Part of a small language model's weights: MLP 1024 SwiGLU.
Each number is 128 + 32 x the weight over its row's rms, rounded and kept within 0 to 255. Layers, rows and columns count from 0. Numbers have three digits each. The size before them is the row's rms in percent of the matrix's.

# v: layer 8 attention value, 512x256, rms 0.163, rows 408-511, columns 224-255
# o: layer 8 attention output (transposed), 512x256, rms 0.104, rows 408-511, columns 224-255
# q: layer 8 attention query, 512x256, rms 0.12, rows 448-511, columns 224-255
# k: layer 8 attention key, 512x256, rms 0.124, rows 448-511, columns 224-255
# gate: layer 8 MLP gate, 1024x256, rms 0.162, rows 0-7, columns 224-255
# up: layer 8 MLP up, 1024x256, rms 0.153, rows 0-7, columns 224-255
# down: layer 8 MLP down (transposed), 1024x256, rms 0.22, rows 0-7, columns 224-255
v408 102:159119145119164149206153167116136137139066083122150098140105106143135137155138134156123107068168
o408 102:161070180068137156172210128115132158140131209136152098097168104169052116129139119078103087148136
v409 098:130168110124112140133139147145155132127132115121128136114141122145123090109080135154154134123163
o409 092:176200111103103108092099116148109104135055185139104100127093126148088071129064102057150121143119
v410 094:137092119107091136190081076141207221162197112135092122131123160098153177115131094159102132117098
o410 094:128112130161084092145121092080120179153171160144101100083065148123166149169152130154183076117138
v411 089:146191114157137100159127090159101197093108108091193163152124107117124142166131081154121185109142
o411 088:122109084144117126158106123106152146176066124123060118112117071138163135132102112143085097129078
v412 095:111075143124135058129102192078153074116077113188122133124166141135167175093071136120141108077101
o412 098:112150113152110104090144191111173113133079159164108155082156111105136112119116141116132150152122
v413 098:092077127102123117052067102155156076117156171134138101115075149103114146112124162135177139133199
o413 093:123183120136142133080133130114140141126094131144167084157109172084116177174118096144138173171181
v414 101:086076081188126126112182134117102182116114125123126116074157145182138143120143150132146134128052
o414 101:180155106150098146068146147128141104084145092121131128145145118133126041133109129121077109130122
v415 100:094200080153159165150096174147137140103170124124099131160066122202109092101124158183125187128199
o415 104:168102123141093197106101171107137163122140110117149110154074177127118118079131080181141165120180
v416 096:137130109132092095151110159151064184176177117157162066100120137093129064106122169137149105160192
o416 100:124147141177095105147096149140073157155165150173124095159084119112152138137123153147138136131124
v417 092:149153186115178132085171183159141130081090119111135123125123165123171122097134128154156083140146
o417 094:152133125091134136113153124122142198122119135127130107155111139119124193111160153148180145114126
v418 101:173134148129180128094142116120109103083103080148099098157152150123143090054130147149169108162093
o418 095:103143123169113110153162109128067107111068136165089171127138174166138154105100134167163126091150
v419 101:163187138113086096151170150201100088067192162102164146124089145146133112198143167137136169122117
o419 096:131132118124112059169142141140149119138124154126178081188156103155122114084129115132111112104092
v420 099:173170152104134097113110124130177135104114125122149151100110135132109121187095175084193067074134
o420 094:154130093186098105096092168082175102099089105150177168122105154128159118123154149095068120103121
v421 095:127097140120178163094104135097117172126142169149126152052120201114071187185078139125141100150139
o421 096:133090131132087098168122227160058094157128132143142126117165084085107158165081123101154174134131
v422 100:131134086083106190138055132109096118075126121153124084149136136181191193168177083126091146148127
o422 103:119101131170112125135104104172083101067096143102147109105166128130152145136173102061120134131194
v423 097:097153125173144177162070193128129147149098127167149104163165160115160154094141115138157134039132
o423 096:120172139166181093107082148145122178105089123204101173090132113176168129096175111122101128140165
v424 096:179172142130142142139168131163129161171155162095136145119111133156101178138155122108140129094121
o424 098:117136082113180138128132150114121072146108154196091078192124147130082161139149157192137134146128
v425 096:067155159175091165114162102094115112117128147097139138202131143172137104127118127093168101127141
o425 097:133105140151181179116101089057106141142091154112098150130147180112104157136070102115126101088114
v426 099:088134138149177084109154103126133085171105158106105127134122074134124166100141119112172120168130
o426 098:134098107170185107087157168146154113141168126122119071088096095152062144115169132098101141123170
v427 098:157089125113153201149180101099110152105093119095153094105182140160132068156115149137146131115102
o427 097:136167141175110122146189097106159133128077119099144148130107073095108097177152109107085097123149
v428 101:136174125141105185038108145176156113139122080109076136120152131110141121173092095131139159154102
o428 098:159128160142155159120134142137105130131141114124112112082126132163149143106113103110222233150118
v429 096:112097144124162131120133144084146113113080132115127139077131201133090169090073160159129127147101
o429 098:131163137118127126089134115099148169153110132106095142143129145145089156100164174138189172124154
v430 096:137109109157072090157164107112120128147127114135119146118149149166112169139069064111139101134129
o430 093:068117168115126163152145145157135139102169121123159166108107146116097140091167120112193049148128
v431 102:145129161154120109150100144112142167158106164123115087099095179085132093107123124123139128160116
o431 100:109083144096101126083112128097173140152119183097091160103106112137144150129109070179124156151135
v432 096:134175072053117123085213082145143100111170120139150138110134107133132139111142092089119129142113
o432 097:096125111139107128069150061170103127147204132106107176151137128128164150108152111081060079137162
v433 095:137142153147132090143068144135119108104155137071129136105126176094166124098147139122057115067120
o433 090:165137105082105154110081182068119167118110177109102130140147130160168166111118117142098141102196
v434 097:140165126132127126154131096143132120097115037169195164158157135148121083144166104095141156078117
o434 097:109143096100156129115113158163094143126100109100130099131131190127071107113085141127183141146127
v435 094:091229086111120218129210102098107134068078115107165152082164059115122156097147135197062120143170
o435 094:099166161110168093116158098118143121139098080133095136215110134080144077115180167087095145165105
v436 094:137131153135162200095057131130105146094152183196101133077147155104093111145123100144159145184150
o436 092:099097119161104076088111183171115154161128163118127115086143128096150168105137099178110092197123
v437 098:164129095135134138132143128162100121089141130053114107098091131128105130191128160144145103156148
o437 097:128097140140139062165165084153122076139122110117134104110076169066103095151056081147129118144140
v438 101:078158153133133212169122104125133117084175118096122142111042129153125163180150108100135132127156
o438 097:055136090145099143115106150151179108087118119126134080144164096146050107130127115101110130089095
v439 099:148098149100114112059142176109128144128164114140097076136144150127172133171114129163070131132121
o439 099:125109127050118140125131120153119142173102196146105096124166070122111159135127108100145065113119
v440 094:152147133159133097157154154083132131127128099085111178147145147175141118096105061151166153089128
o440 091:145158124120127094160125130168166080116161146039138109128131120139154135174111060105155181149114
v441 097:112127108121138160132146135119167112184088102159141165114127151138107120126116107081106184073120
o441 095:095115121087132154125145100162089114202133133108129124162104151126143139114056099148073110145131
v442 103:127123114149161151142173143138071148185117118106118151130194131087132169086120203142173137137149
o442 103:143107161109089125073125124171129104174105168134102108102171135192068101116127098125107056130100
v443 101:104148151149146180176090132155128105105157109077128162105118165060151110111152117144138107140124
o443 102:107130147180140153104210141140156133151159113123167071158127151075119115159150121072133166170128
v444 100:119099078120135091112133146103114038112123137115123107076196104069171062103175141157102126098139
o444 096:103119110039100082052099127099160072139112106075160086086129174154134139101150179126099155102102
v445 098:161110130183183123117159119123179112081115084117117111138105114121110162181127136123072140095124
o445 098:121153154071152183112221107163156083122149167127113079182123149097138126106188104159097127184147
v446 100:145118135155093137166109185126116172143113141153117139113140113169113152092165185104050101139106
o446 105:120162161108123158148120129096107117162123089140085180158148135155096169079172111108101156146141
v447 100:162089085133118155141067106101156089080123115099120157134075149097127079096146094145120093174117
o447 099:093107147158088121115121110167134112196156136113154107093047108142100136232151156129124111168108
q448 080:113169178122153138137182050153111165161126113162085067107161156052186136076108125095111127102113
k448 089:141136113065125121184122095183117163158095136087115089134112099170181123123154134192156168127075
q449 071:174106123088105133224208134157171205116154147119100118129133145075159145101161139094124109189113
k449 077:120135171104158116120087152083082059096112147171131198188137073141059117132094134119149139018139
q450 067:154114122100122134081116119154155147119120154193085101100135167196141180083140127141134116149063
k450 075:107167147104176167162190121170108137116091100104133159137150132154160097101176135121111118128151
q451 079:095144132094124123126173130129094112157095134223132090098111123113104191147145105157128133143071
k451 075:138168121105186129174097169082133164140159073104147170160130125143124091122069080143143133108112
q452 083:083159167132128160151169120149092140095165135150092110146092108127088134098110140109090071084103
k452 092:115150108126113146120088163159079134098087122117212090096107129151163112124125123185139103242101
q453 087:135142098191148113062137166183150064114092136123134144168132119137125129147144147093123115161172
k453 088:104215126169104097092112157055095156131154149126130125132186124131106172155141156120139164150155
q454 088:135145143059150164130153180132114143101137074132126077155139153123135072153128056084117054087157
k454 083:119145105137144067135171133156117100090102129115132051129179164111121195108062127149139103139176
q455 081:087131072127122050053143136154177122152094135120048126185102187190117158137105187110153123170117
k455 084:149120116139153177146180066147124113173133131150155072108117098136138106106174186107093115082150
q456 083:169176133122111146148107133085172149119089129044177101134117118121103098147089126108128140110162
k456 089:161101169113137133081121141178058100106144112179147112109136138107148150172148114160112141166082
q457 086:125184115127194124079167122140153079152109121131089077147091151190144133166161154132100093115077
k457 084:171081138127127122063138145212126142151109127131142140092062078156166145088117124122168116161132
q458 090:105183138058165118133119136158082060173052170143133094150103164110102138154158167086128176161163
k458 095:116147118123130113189131121115156205133142136106123104075103166143137090129146090136190099065099
q459 083:111110123168084136123148104199111071218113125117087139160106154177112146145120098118139071135137
k459 095:094111115164137119101198120138132125180112110087094111080160107103119150135121143108115102193065
q460 089:124139171054120151156112124191116125132126129137175175145115144125108127110103182220122162096078
k460 089:202137131091157118099136120121097175098111133164122122054142111111153150153171121131110140177124
q461 088:096139168089095048184097170135124135157106144090192137153084157108139111114054111143092121130147
k461 081:123131200107165105132127126112121170066090119140115142134210103117156090115154113157117139100119
q462 092:127136098081153172148090150111124086158148033116201133179140102118146142109128158085093104103128
k462 089:172107139127124126143127108104090115111131168131069170110099143099162115073088158114107102197118
q463 079:176102118094101166089116138142088158057128141081170159155164117135087122150104133104165168157083
k463 105:157140033089085174153120112161152118110110152136175112133128131090166139097133149183098092176145
q464 088:165151153146145139165166211108116145140148147153206083186101146059140110114128093163123136119111
k464 094:100110120160147151166200119155162108209139106137096139146111151161057141140135123147106172149106
q465 097:101107086144103162075141116095128150104143093109136143107115073092155150197123132092154148125140
k465 090:145095173150135087120087105123160081104121099091126065103120146157154189164151145110206141146112
q466 088:134108160066162156138155177136082164153099146149135123138137113170117122158201082089147111111109
k466 101:144157176144168102106106121130136133088129158103080107174147107184116173107178087138161124137142
q467 093:144095149074162118128149162114137102109163149120083081091137123165124144165141155091109129191150
k467 088:119157177194092114137152146082162129118108109121221105079134139121115149114157204145061162140169
q468 098:110164133142114156112174200157186180137114160129078113091139135136123124144127153105101159079205
k468 088:172065134156147104180164112202159138116115092138187169100128169131141135100117107122105158140103
q469 090:154188103112108068113125171164205151162199124123116114083140074110112133122196171129120076112150
k469 087:173097129156176149163117138141136072175109076195129143120104150098157114121172091111140169117122
q470 086:128150169099128120114105125147095144224121118073139126119125120097146115103191069111134117138117
k470 089:093167164134083108132118152079093147093106160095140165090134109139178105119148114150113114099092
q471 094:169185166124104114079174106166111176078118129103160139139163124130145077151121160120131136158195
k471 099:166075120120114135142154092139104136146136175152048154140137189141088171082137132130123086109148
q472 098:147123167151124098175098112153092158091108110064127143103158160102123165172063176104173205117117
k472 095:146123175142161074111093160113109124157158139143168171083145117132100117093137152116087087164117
q473 090:144046106139167191108100082120139171096106094167127131093158164161137109139160090088125156061134
k473 086:097102108149031202181085157108128127091086145187114094124087058116137131196050161132147138127115
q474 094:130063193093138120098153137177130154093133136091132127177104069129155143071147112079109081148129
k474 094:109119128142124117147130125117151085112139105137131180157105176126140117201121133121127127107187
q475 094:127178092119124126095116115160148084155088140143120134174133131142108122162127074142185113142148
k475 088:072148088080111146147179125149112171129143149107104115075157105068110089112207158155069127112153
q476 094:164079091134093155126151149134114117103165112127131150098147111131116096136100079151152102141140
k476 092:155120130126135101173149153142164155136108129156110053124188173115093157181092130091155128086095
q477 089:150098113101155052159050150142131138110127074109159144101214131116130090074104097161112125142060
k477 088:126129163112131150100144153185088069136139102095142119115157097138152072071116143121113144165155
q478 095:225063144110111091151144143137147118162123111145180139153125117091198118130096177075123174177172
k478 090:127145070154106128110091135082137139117135164095121119117144123121164159124150131165099146086137
q479 091:134146125148148136061064184097078139100058126072135110110126053116156116156092195060051098143110
k479 087:137088147175117114127090127133151170109098111152137127072113184139129111189130172138122122109124
q480 081:154081141149105093080143116103143046193128092067153133159127117127140146144168162093140098106171
k480 071:079170151187148108115070120066157149118176157133104062081131092087150144101141168113104165056143
q481 078:134177160103090132116118078068152107182121106147106118133087154123138106172132082127135179137107
k481 080:176063125132118135165152130131147131084112156104140173125107139110182124040130152190128115155163
q482 079:078123035180137114108096141101146076151102106091173072148132148142133158162148164091097126189147
k482 077:117142173162125120083206146119142106142202170117047112069131156074076136135141176100130069087120
q483 080:134113084145071097087114143090143083147133153110074112165152141150029104200155158101111098119145
k483 077:078161149175140155143115125119116105145133094103117099098125131190143133124173118128109064121129
q484 080:141118080134102086039180124114152149151120102186075122173092158139108176169136199052147098117104
k484 074:097100167125110124178129135126132204183153176081107154149143125187130115098125134126072170095144
q485 073:099128123138098134175156127147115196138141177142126091124096133136129158161091160105115061140114
k485 078:134169096155117150150099122148129097120108123104108116139164138115150142199129169118132139113116
q486 087:092153108136088083039140138076147092136129151171100088171163178161159173203133151119140134169139
k486 086:140149099135128164147084162090144144155174172123103111126065152130088106184097137165105096135129
q487 079:142139115081088092084096095106118071128173138137134163193081159138064120091140121105130112099123
k487 080:105085141076137113128142171129109174119137151093123086145179180134090151076101143145118144157115
q488 089:126108164072144144166194132105133177111138106089101157124127172118154088109152146116126147088148
k488 087:160094137117156101148134165159111091101126118104145205068123170062104165093046133120128135106140
q489 085:154155121130122114088084126062135086110164134110137100198127080130119164127196147087137186090103
k489 086:106147080167116122142158179105116106136139183102073047123100111107119167154125147109127138162143
q490 078:114127075207153132063148121160147105147140124171131092126102124071128139136154189128157115106146
k490 079:153192089111092101107109087123096102088116187096178094170098125105082118152098141164173151114107
q491 090:110132090129133126115072143135170114150149139080138174157128161153118167127112123145149148112068
k491 079:112183116129092118121132131125195139159077148161159109141088138112154138123141137120099099148175
q492 082:091173173109148175200160154175154113190088131156169112122149183161162097132128142121129146167093
k492 094:083155221102133108160140116112069135113134145119090186096120113117088076157144103094141189063117
q493 091:146149111202119141118111120059110101084153088162110090078131101101149144106095166118107139153121
k493 090:147184090109147129112084124085152125110108089137158105206080131155085092140173119110165166177156
q494 088:063151142105086117174155097114165184115107153125126124110206123121047128133091151160094132152197
k494 090:143128127156171072094190134085134120066116136074109122137200088185147113137135128137151158144150
q495 091:144124173115074161169151134109106181088196118150165128093132211117174065138118114136142218113099
k495 079:120178105164089158092112078108131104117113183121122091143146098132129163106139149124106153167112
q496 081:096146119139149119101132048143148185112137136061105060180120126126168153185130157128132163104094
k496 090:159137150149155053145125087063092112220189098076096101122151152143082144125186188117128207133123
q497 091:115146144149205074079089119131175127106104189122210094142200155119114126111136118125121141092129
k497 094:160096167148140096140066153185097162150123131129102144128123079065154119100135047141192120080140
q498 091:137129109165096129091166084100125098119099076128075118123128124119101123107096175156104082120122
k498 088:177150145104130114132092160169156176083046160179205142114122145124146103122113119166106107162145
q499 096:105105105092076179136157146164090132095195110116105145130145141105108122146114157079116211073129
k499 089:117094141139103149128140149118153062079125127097165078135062122195144116122129102161085106050124
q500 095:147117109106149183126112082170085106155131153144139158139109152149182067125111177128189113079127
k500 096:160184104112143151104138209138205185070180122070101150102132168139152128128109155087142133124109
q501 096:175083180145166125108153156090098134033161156115126108115139145159142076164167060122177112115203
k501 102:148131093084165152148079161127116160141129155130134156125164138141184117147159104156125173168119
q502 095:194191123074092111094135090095198088136121129142159119124117127141162129156153120104128115137088
k502 089:172119128103093139174114150063141089110164104127132201120111166103176140087125052117177131149125
q503 092:102030138082105100096154158141087149110116168093122125143154150156085061170092177194116091112136
k503 088:130131153159145154139030077186058170142153018125117123137119147118151150168161125125070171183124
q504 100:162111091072156148124103133106095176118076158166181120115074130085177143119084121082131138109149
k504 096:104108075148121062075158125120164135143106102052111140113147151178132122092187130087105099132162
q505 094:134148118093162128169096107096161128114128122108166115108154140110080128086099152107133109153099
k505 091:116146147122152076089096137138104124160146143194099191162112154146084102112176126157163118110150
q506 099:118105117153124105056148144122135142144111154074075104110117133127105123124128149163127150171100
k506 095:205093161138146116100123140136140170094168088113199155141157124084152162163135178129123107079135
q507 094:116132136110144198150086113101103132117127163097121064106113108086162094164134108145055093128163
k507 099:156123121129137107138144092128192131106101166130164104123130184144017148163130202146123136215182
q508 101:139123103190138150156145114090123145155104146135193139195136160082079094157142116078123110081193
k508 096:166133087091132192143057104135085145120144120118098124113120136110155093157146154144152106155145
q509 092:123163176088180151144077124096091127127216170200154173164163123165157065167122089152172109126094
k509 091:114118110078113129120118158098098167115095100137099126131118160118115075141180142076127124185168
q510 098:168086037100092147080113120174158149089136108145183090096122097154146169172121159130090064115158
k510 094:090106091171146060193129149146081078086086102109099082166145098145199124108050126140095153194089
q511 095:111061122118129066115138107084072113143153109090145093143102174092156118153093124130141103140133
k511 089:139158101141133175128077147125084078122124067119141188134138158114126152145150091093132098152104
v448 091:182089111126124124140151139137132151159132105116141076139073160153195193084094135081123201116184
o448 095:130098103164166187139166157093132132130096057116115091138110163085166131107173132094078104127125
v449 092:123080176144132119103149107103123083116083086141173124119127165058143122137117176179174171138152
o449 090:121099105090102141104160061105076128073096055183079091087082122080121188138127152110115168107096
v450 089:124086187105103086128195091130128162079116182145115160126095094111061209123135133090113097117147
o450 092:148151176100164150085165089168102078087168177120176118106081151138088133168134121140116103081104
v451 087:137110141173072108138090150113144116116115158081056169169096175168141140120101119148130120126128
o451 087:117088109140131096105155125096045139116188111116124174140142156133153108128171122146084127108071
v452 095:088160087156164121155077122090138126108197129143152094125140142158156175101090142158106195140144
o452 099:085133147208111093131087056111156187161171115151149110076082192093166130076076093149184150128174
v453 085:142142068111090103160077131077147153152162129159139131124153130116181119124105091110109115153068
o453 085:095147082179140110132160112088151130074169149082130098121139060105185127106139133076150173179116
v454 089:163134151111151151159099147098144083084167117185191031133157195100138195165129180144155136125135
o454 096:123084155117150116151186158101123103104166106129126096186154185113148121139117141124132157044146
v455 085:093109097090076116136138181119089138086092228096117080128121119090128075080099166131131093133124
o455 087:139102141093153130094047083106093118080103150127112113123132130092083135076103150071174088155073
v456 085:148066092127141178133084083131096155162105073103122132095128095131158201114171148151137135151116
o456 090:141145212161131100113139076150101168199155145109140067108090094108119143123118142168133151111111
v457 095:088140154092079160188144060154149122069171100161072121093063154110109173131078107142124121164154
o457 093:104121076137072153096055141141121136108133131128141152085077149139150074107135109190126148114190
v458 092:168152190162131097108116168106146198141125108169079145117157114102118130144097198206098129147151
o458 093:109118118175107139146157147135160113129181056136162109168119137127147118152107190157144106108193
v459 084:139182185082096098126156083181108154174136123143116176154155169112110113138161123156165151130068
o459 089:074097127143123115133177108131172096190138149171161180156105165090151087094134121100106117080137
v460 091:088041179182149121100180111095108141134119168099136162126144102103163120113127133160155115089144
o460 094:125159130154125132141120156137160116125091168116084107119111124137173129149085093209108189147134
v461 095:136142156152188054134095133141130144102096123108092171159133069121133092108209108098205120127116
o461 098:134188149157146121113145138170181079126137110098136131142152115138133123116187152106127188147115
v462 086:097170098103085118178149064067090203131139118083191129190171170091055099142107117122129153149149
o462 086:094156097085099112123135105077132154095176099170150105178106088131114140145108131084159156149076
v463 085:154115101126118107133131049139154204138172102141085070182131138110162133151146118139145042171154
o463 086:140066152103134115119094084157118141121117158133108125164144165152160113110110158116124058123157
v464 094:115102104124093168074141111138141126093169154130185164138100150125142163131160151171127106109145
o464 099:128153063142088154136090182119129159168165136100108116139092103105165166107142105102127038110090
v465 096:093167171086119143164138092125130120150158167165149168108154123122117080144080114150191106150092
o465 100:124182105113157133156115080186119082103150168117166143105125070101141130123051173147109168097122
v466 092:110164187141104096129107116122082162124121178083095090103114113184071077089111125155107106167064
o466 096:116087098081103116110078119160128086128140144057114142108096101123068100143090134131100101132113
v467 088:113170154118078097134150142116128123122155118090125148132130206143169149094157113150154131099203
o467 089:083143095158137118172215127080156100144103105140111148179113156144140194097090166149095128143098
v468 089:181100179160127185142117075144109124115190117174154130123114115126100183139112107126142101066158
o468 091:157105115178156121156097107114125102066108118116088112115109121206140105162120077148169108110137
v469 085:083108163112107134133159049113155106150109162167167093157131128087124142151111171085133075164151
o469 090:131103083121103156125081137161121090138118084148123169145122118112146107124115173102091118139142
v470 092:155111092152135086106130125109157198107151107099156145146081127028141096133105127079096097083126
o470 092:163166153157159104133177184110116131102131089123176172134083126135149179144105076088152077129139
v471 089:149152125087120153221200093110138114167120155127127181091143120102150109146159152126174139111113
o471 093:121085096111121136113086134125201143119160169158152128088152105108126136058157140130133155107168
v472 091:184128112176121089123140132155155118082114117109132092120104065145150095111153144151155136161147
o472 094:117081113170130077150169156139090078131090139138124136099160089146179152102097111131156188128154
v473 090:090109203151109079162147184145120143108106117093084174105136138082152139109138191180118167143132
o473 098:089104160137114175173135181169204091118159146089150142093117103176125147150113157183121188121146
v474 093:125158172113125130150172132115133121096099172097111131070117154074146119119153099191106114236111
o474 095:112139110107127083119156122136086106157127141133132114134152142099197145127164155147095165164082
v475 096:156130093162097095073132154163128131137113074113097075074125185143177120087151169053126089116147
o475 100:130075165116057132120142122119150143145124159087139105123133136191209110171170181098103103089172
v476 089:142136123147115134125127118118091149084148112127111148134159139093149058135147121111136113086168
o476 094:179142159204100116099175097105090134090157062155108159094107152097193131106179086150109119086131
v477 092:098136145171112125112124125178149132115142078077155109202087157049081157102133200107109135175108
o477 096:134125144113070145118123164163173095161117110059090118160109185087117107187146161130139127137130
v478 092:115141100117103143093153120204068121085097125138084074175095156142093149095166129084133178121111
o478 093:119109135155116151100120124159124122124128171108080132153158102107014132162103132125121142125124
v479 090:087088131141147140149137110123117164136171136071134135158130168163128097105156125094165174145102
o479 092:116080151057156078110140131121119195177086110125152113133097119137136130100161175079117137069100
v480 088:136137146098160101201126164117126130078156190059163110182154101126171216133125109119102073128125
o480 089:158098162160097148158099153052115159115180123089151069096128092107120150118105130153075143087126
v481 088:119117136115148160144121136171135134101136113121046115133092096094087151125069125201111148102142
o481 088:093134148105123112134151140182129096126174127196089118158202115125072111157181140189139087165117
v482 091:177184145128139124189102085174134147124127127114181098166165148151146094151128144136123105088114
o482 087:119114143111088112134089122109068133137100109116105103132146148173090136087100179180175128131156
v483 090:090070202112125125118122147109074131114109158173149135136107187125119126125139130127158143134138
o483 087:136114182148145191087139110152075105061146142129151179130086123140157087172131085172091132093184
v484 093:132129149160158151121132172168096100083141109159232140122197162157109100069140103087080142095079
o484 098:124127127148145164164180155092126148102081100118172177066174153155076083130132086136138157136164
v485 089:138101149079105165120190132128087145101136116126169175103150165146132146126167149103100082073111
o485 089:087151169115129202159134143126154161150165113163136171144123132098091164111126105158068132085129
v486 095:072171109112159179118102122169101084162118127177084118086118101138117118129134118088154109136176
o486 096:119069176116156129098120116152154088197113120170147165139084089163143075113096104182135168088157
v487 089:102100071125137139153135153100145141158103119164122123135145165185175082136164160089123088043174
o487 089:136091107143099170170145097131145134133155111178179142108097125179159110124142117119118119131120
v488 089:119157140171124152070128110127138173126134159124118098156143160105110076113125149092140155085088
o488 086:198126066119124148079143126145093114123153120150098138100143114079135117101113071041134148141097
v489 093:079163094065069131122102120102070081141117146120135164139174130117216097085092104095184069107123
o489 101:104150119102130140112105075086111127133112117167165177110175101130126150086118105159114144137158
v490 089:122182171133172175093186143164092148124173066144141170092213069121170097066143071120120129116115
o490 089:105159114173174147124132164145111130137177091140117113117062124127176094133152096077095080138145
v491 094:187127090116125143142141133176197176103136143119123107189125125121105125096144055081101127149122
o491 096:091095121125156141102116087125104110128191149115138144098139119074143092086136099109138092099114
v492 087:177164159130139145071069149095128111089176142086184087156142120158161090110106147087178147083084
o492 091:163145144171106117076054154137172111118147188089147071113147112107087071120137088191146160158074
v493 093:079128100124151176127141107149066078118085131142110113129120088152199126140188143211186153134120
o493 095:097127121046137167148076131150103086098070210146112145162117133150157137111170179199066150093110
v494 089:184197110119135133177177072167113119162153157136135116176065144134133133122102144098128147099151
o494 091:163170098147128126132135119120178172133123152124145104152086143154126155182102119141141129145165
v495 090:161138090141150112140094129161174139069139100181132142148220105127130056147161134143191184126116
o495 094:114142157157131032162138108129188156091130141154073176090112120200120035183171147131170127142074
v496 092:057112138125137117170087148117181161062071120089107137138113166074118133153108141151086128120163
o496 095:145174069128130180157080099114111159113142146075174086135164080171125167148106125107118098116177
v497 090:171198080125155160184098127054180134153159135108159152132115193079149157136133122119100083059119
o497 093:192204109142051212119126199081145098139210181127120131168172143149126075129071139083135079084172
v498 089:104139107113117101132095171112088105185156097147068127109139107099159117163097134135093122143095
o498 098:127140072104108078079140089065144117104107059109140166114144117126072120134130097115105110106127
v499 090:128081113111138178166139174048208133092164040121085141063082135103109129119106149105099145142171
o499 096:160134082146196094122062127058144155125149082149130187100099145106118125114141131153162117173150
v500 090:134113149154140193144189177087093124100132126116129085106068154157171079175116157116151151133119
o500 088:085146111116148157134106114061100127105163109127120117103131099077158050134095166069100184078072
v501 090:120111163098136110094124126166144128192093161131134127123165123110092123138125155098058149116167
o501 089:139141181057178143149136103175162113128103130156081102143121107122120148134144126070117188170092
v502 089:127147070131109073140166147149179135104138128117163163105119103151159138106097105112144094132171
o502 095:126178058148123107154134145154124172134125138116144186166072093169107150055133143048109099140149
v503 093:128111155132101194120093108137130120106119129151111186137098122167122162156183142135149151060096
o503 102:194177135092157147107108114148059186115145110110123133113093160128126141115145107164184172032167
v504 093:120121138035139201144086094092138086076114077135124127114106138135132145132052073140154110162175
o504 098:106080143108145119156122151106049091072086117161089176174174144117208120151080097128134141056147
v505 087:107155154154096097102127098125106131172126080140164106141169123125115152092113145118094127154111
o505 090:118096161151138147137058130142171125106112086171136171234133131118125110141138097115146146135136
v506 088:084101058097091119119115132114136129043153142081128125163179102129066109137150154180075099090119
o506 090:096178124116106086094136138168133144091190109105199136146168097143120120143116184101146176101115
v507 091:159153069157119126174183099088221112114171133156109121144074100162129132042160087143141114146082
o507 097:099109126142074133149134103119158193206126129102118164127132125121135161119131153130071151145118
v508 090:148072115172136096172156162142134110144133179132159104086133128149082124108142124186138124143091
o508 096:082137152123142124135141156142163099142095098134159135117126135197146120107160094136161151090172
v509 086:131048148160123141118132101109173097093128109127140119112106157172128166108139072116121096094076
o509 085:120138111170152147114082141097125149151164139182128164096133175081105138073131140143119151080179
v510 086:087107084178149113146135166092096126157110127139096160125142105125187183113109115140124122146098
o510 092:077131119141130114148075127146153136143080125057075116120115150108112151113148136126159113095044
v511 089:107120180144202161144155147143089080127127129137150125108142136106150183168151104135082095143110
o511 094:052176156167161141088118160145135133128148137088139072147108159104169133198098107116118102131170
gate0 093:140095098119121123141108093035113163083144143143159083114142107141118125078131153121137151088116
up0 096:119157116114091151138133160084119159107136156139080168119105117121122123075123120110176147156136
down0 090:090143127109101154057116140160153105125125070100122173099174150118101076206172146066116120140074
gate1 101:140144163144113188221106142124145123127135102110135106185114151116159107105147124113159158121175
up1 107:152074135091115117094061108144162113094128144076096093111164126148157064082165096129165139131137
down1 107:119142127134101146103144114112128177105076097103133132155112117172130143097138099199107142165162
gate2 102:098088094198103131158177157146117196123141126103178125095128092072128112135131094110136147099181
up2 098:166133145130086128130155175108152156149182134176143136097160177101199108102137129081136151144112
down2 099:090116099155102120100109148140093137129145137110217150140122103128124105139134110112107174101148
gate3 113:164107140146133109110176174141190114095075112133128076123161074064101099159166206180181078148105
up3 109:132130129088098098137128131124098141164166136123092067121150112082145095134122132144119082138226
down3 105:150118109106091130146154118122091100115079137145139120114152132171114120147152147124173106156163
gate4 094:135106170157131160068137123135082141106162155144112118086103134102116117104127076096125091097108
up4 099:109066136119154143173169118143072128117170137112078159077115170095146127131126093137105140080127
down4 092:118133094120137137111123101173135144092156096097164104130094144135122174100126152146116148156162
gate5 105:100181107129132111134154093098136142114146186150159168178159170156098085158178160148151121187082
up5 094:164141139123166113132149128156160155095125122163128200135156083120160062214156107154121106149089
down5 104:154151085163110075113098095145116149109138127091120124136180140114134044039087121155131124167100
gate6 096:083149154119104112089145162142174100121115138093133094118144112150162117151145097152202136162087
up6 098:226145152141099126151128100173154055094112146123131173120123148143062147148173089107110173186147
down6 092:170119109103053150120088152111125127164109100145124109114114136122090120124125153141033149126127
gate7 104:167142103122104172130127148193109108074128170125115144161179110092148181083146050141148208159190
up7 096:117081094118097166111118171178136139102206162127108175198131181160087162188139043127125125194080
down7 098:153088126138103084079179161082156173114121138164159144160120155098129148130135108135119132179120